Weights of a small transformer language model: 2 heads of 64, MLP 384 GELU.
Each number is 500 + 50 x the weight over its row's rms, rounded and kept within 0 to 999. Layers, rows and columns count from 0. Numbers have three digits each. The size before them is the row's rms in percent of the matrix's.

# layer 3 MLP down, 96x384, rms 0.187, rows 72-95, columns 0-95
089:637341518506474467573511536533483555503550488491558575558553504485518557518565553585565489562544552491515506409519528554496530496473541443436510404516625470523493532585526528547504511467402459485442492412496473491441471517602576486525495480516476486508508531501462420541446498461426474509
102:468517490607557537481512445521493493450504449477475455507541510564536440581424580549475495449428563520542462443457421523542452400597459466530512528436564379489502467555482566479515463463474452545483503469495470519566542543490467542622483506473526577497513443539493471541376537502482515510
104:503554479479626511518490493450550468575450562479511412489445520465489470566440485508549465459607548451422441518454477520499525471494522573436379539499471554537535486503526564488535498471539523555422512528415461585429424378560404533472481545509484577513495468500478503481499527526543517493
167:444508531539455519500569504537538585522507348530491531479496505521494480507519464535433509489462577597516614500544399549508518508582577484516533550325507356512531461449529491474496511472483404521546493416492522459449456483478493482501490406504493490501451511510501513543405536502482466604
135:472542449480421422499399480559440333508510611496529489527511495520515443465514527487628553441566331423477336508458557474513491469483493485548489527628487560454501489523474493549486398463436574480568486509513412518450557529543481524518521550530525471518425561493464481479610510521548519347
100:565560496552427465516555571512523476549486454503493561495493482479593474583490506505532497524543481498484484520572413503555459520530508468538532451346436435514509493497546525580457565461486410428536553545459507541503517549569539444492427531514455546400558537536527549497320534458521493531
095:463439453464544514453434533429545481518482546535459530637496583617534540580561473458451484496367372535505450545512494522519599578627514507498500521468523587509536481504435411530543415488423544482453578507488531546514534489558548547439465490418472481565435544496443491443530542555451439435
098:513492482523450516519454413446494498441503529523566568520459432493463499507482510566456445465370459466527454454556502506538425492383449524531404580532507541502506594571413378515541494460592491472509511598554503467447580486604414571460556530424488446518436468495442537480503491459528494532
098:435558570480514516480523463536511505463511371510535499421549446539465558519500436463511532478452462538533408481542479485542529470490466458512496527440535449520490450546453499409455507411564443493425470453450410501597499482474492457540533465498453527429527533533548523519396478525526504503
091:461527511504517452471480501537519540441524459508451499510527439477404544460532505447540521482622502488493613571589513363488441526594443458418388531554516450454504480504489491431480473538575472480583489463537460473509398494486442524460487457429470518466509475663544506441567392546479481548
106:502444482622519509501470540522572420556478499419472464488485399505557477419437542568618484465580488537543479483514534450495539573541514562480529524491522503414487471433512514563571484473461473538497557606514534449503499534447422503502535496600567488432480531438563498460516433391505539509
105:542508550465423491463409498506494508606444535577470455513563512555540454507498407588423548482522519452463567443474514499428522455536469456565520602542519547552463436528455540542475506496531549488477427580374525556493442493536502453541527480500530547577559489491435467543584504511454426529
100:530499473523508489503497645464507488497525556463472541547483443407581544474491472597515549522393589492536516490476614480452479530461551517493496489560428566545449443506557372507546591398524552543594494533473484355481573415574482507438452601505451458416534505503553481492548527510486524496
128:466561481480502473510606571491596539517496407525477469573473584520477534456502414477463514524542556521533516553435476506507471434536497410549461647397484460467452435443566436470518487508492471506529477443529445362491504494510478518461563470462511473491508487445507582504443497475511497590
093:583586453507560468457473501472520447485516530452485505504455517473596540572439563562556391511400481448514449474491549478590507601566489475397478522511506440475515458424353612502400504442434454507469374521419502559494565501586454590417484507546555538427465425509621496492512493585490497488
097:490565553491463517569543448525503521538500547494442536528522474487510514437476528543489552508625559492485569463444474493529439527483490602521582509542453516501513439463430470555577442545467556486507441507390506547514558523368489515538498545499584531445469480536549432558534494576569481492
091:543530484503459569477542606489476516554557496484447559442509487497532480489426503498418473533483585569438578529500464469497456555563507617486579465509499487560490446524540486552458533549462460445524485551542604474511421605534456450426526446564525541474582449480567507540439461514514535556
089:453537516498481468494527556520544546511548499483491458582503574505474487502518456461558521548677516477534531438485419523476468440535532462530439483437451401467532508495447581479495482472559502462578504522486517502458509507490536505566482479473569564433437510468485481546405438426407508531
150:521494526496491506535412554478420475430482622455467503475551529528505561439486498497500506555447512392439485483501598444489515559532493505557521492624507615420482489575469516508466437491497600443381512619576545463479465540476457513488510584517514612546527500507520548476598487486513476421
100:497517491500493446529502455535538480436483526579480503530551491482513526580495475391442530449465468521537489414507411550500546433528495479496577455465559517481568458488591466555522527460614522553543497436491451510529456496575471416467514466418478449409530454480663441495444450435510492500
097:459396560448486490483488496557511388562430547449511476453467551452416356619475473444574420467544582562466573507623440434528505465472503446513444497563469544529515447439467553445559459502584492540517426470478423408481434550504470490512473547486458409495372517567534525573583467485636511514
096:476509479418592464473556405465505532424461485599421556476519510502465523504471392491562455563463535430539452514461529543536477458514437459528511464547454515452517416493438478430446567581574500411462522475497538629444500462506521511495485520519424542429514427466465517441586521550450492481
097:534458485562431505463415504429473525410443538435532373507419498494570568515544522424457396510441596528526511483543457495400550606475546407523452505536532478507500536526407529541509496474488430516564569484559477497450440459477510403536534488448471505455558520503484460498577482439429503449
103:436490510399543463535498464492543547518537489580468452540458464518510461527526452558475478481326510488450510479542540435603409425508512466540588543521582477502513462509509557403506486548445497463505381555502552485477506471521544523492499535572537477555453494424446433456517508491523517432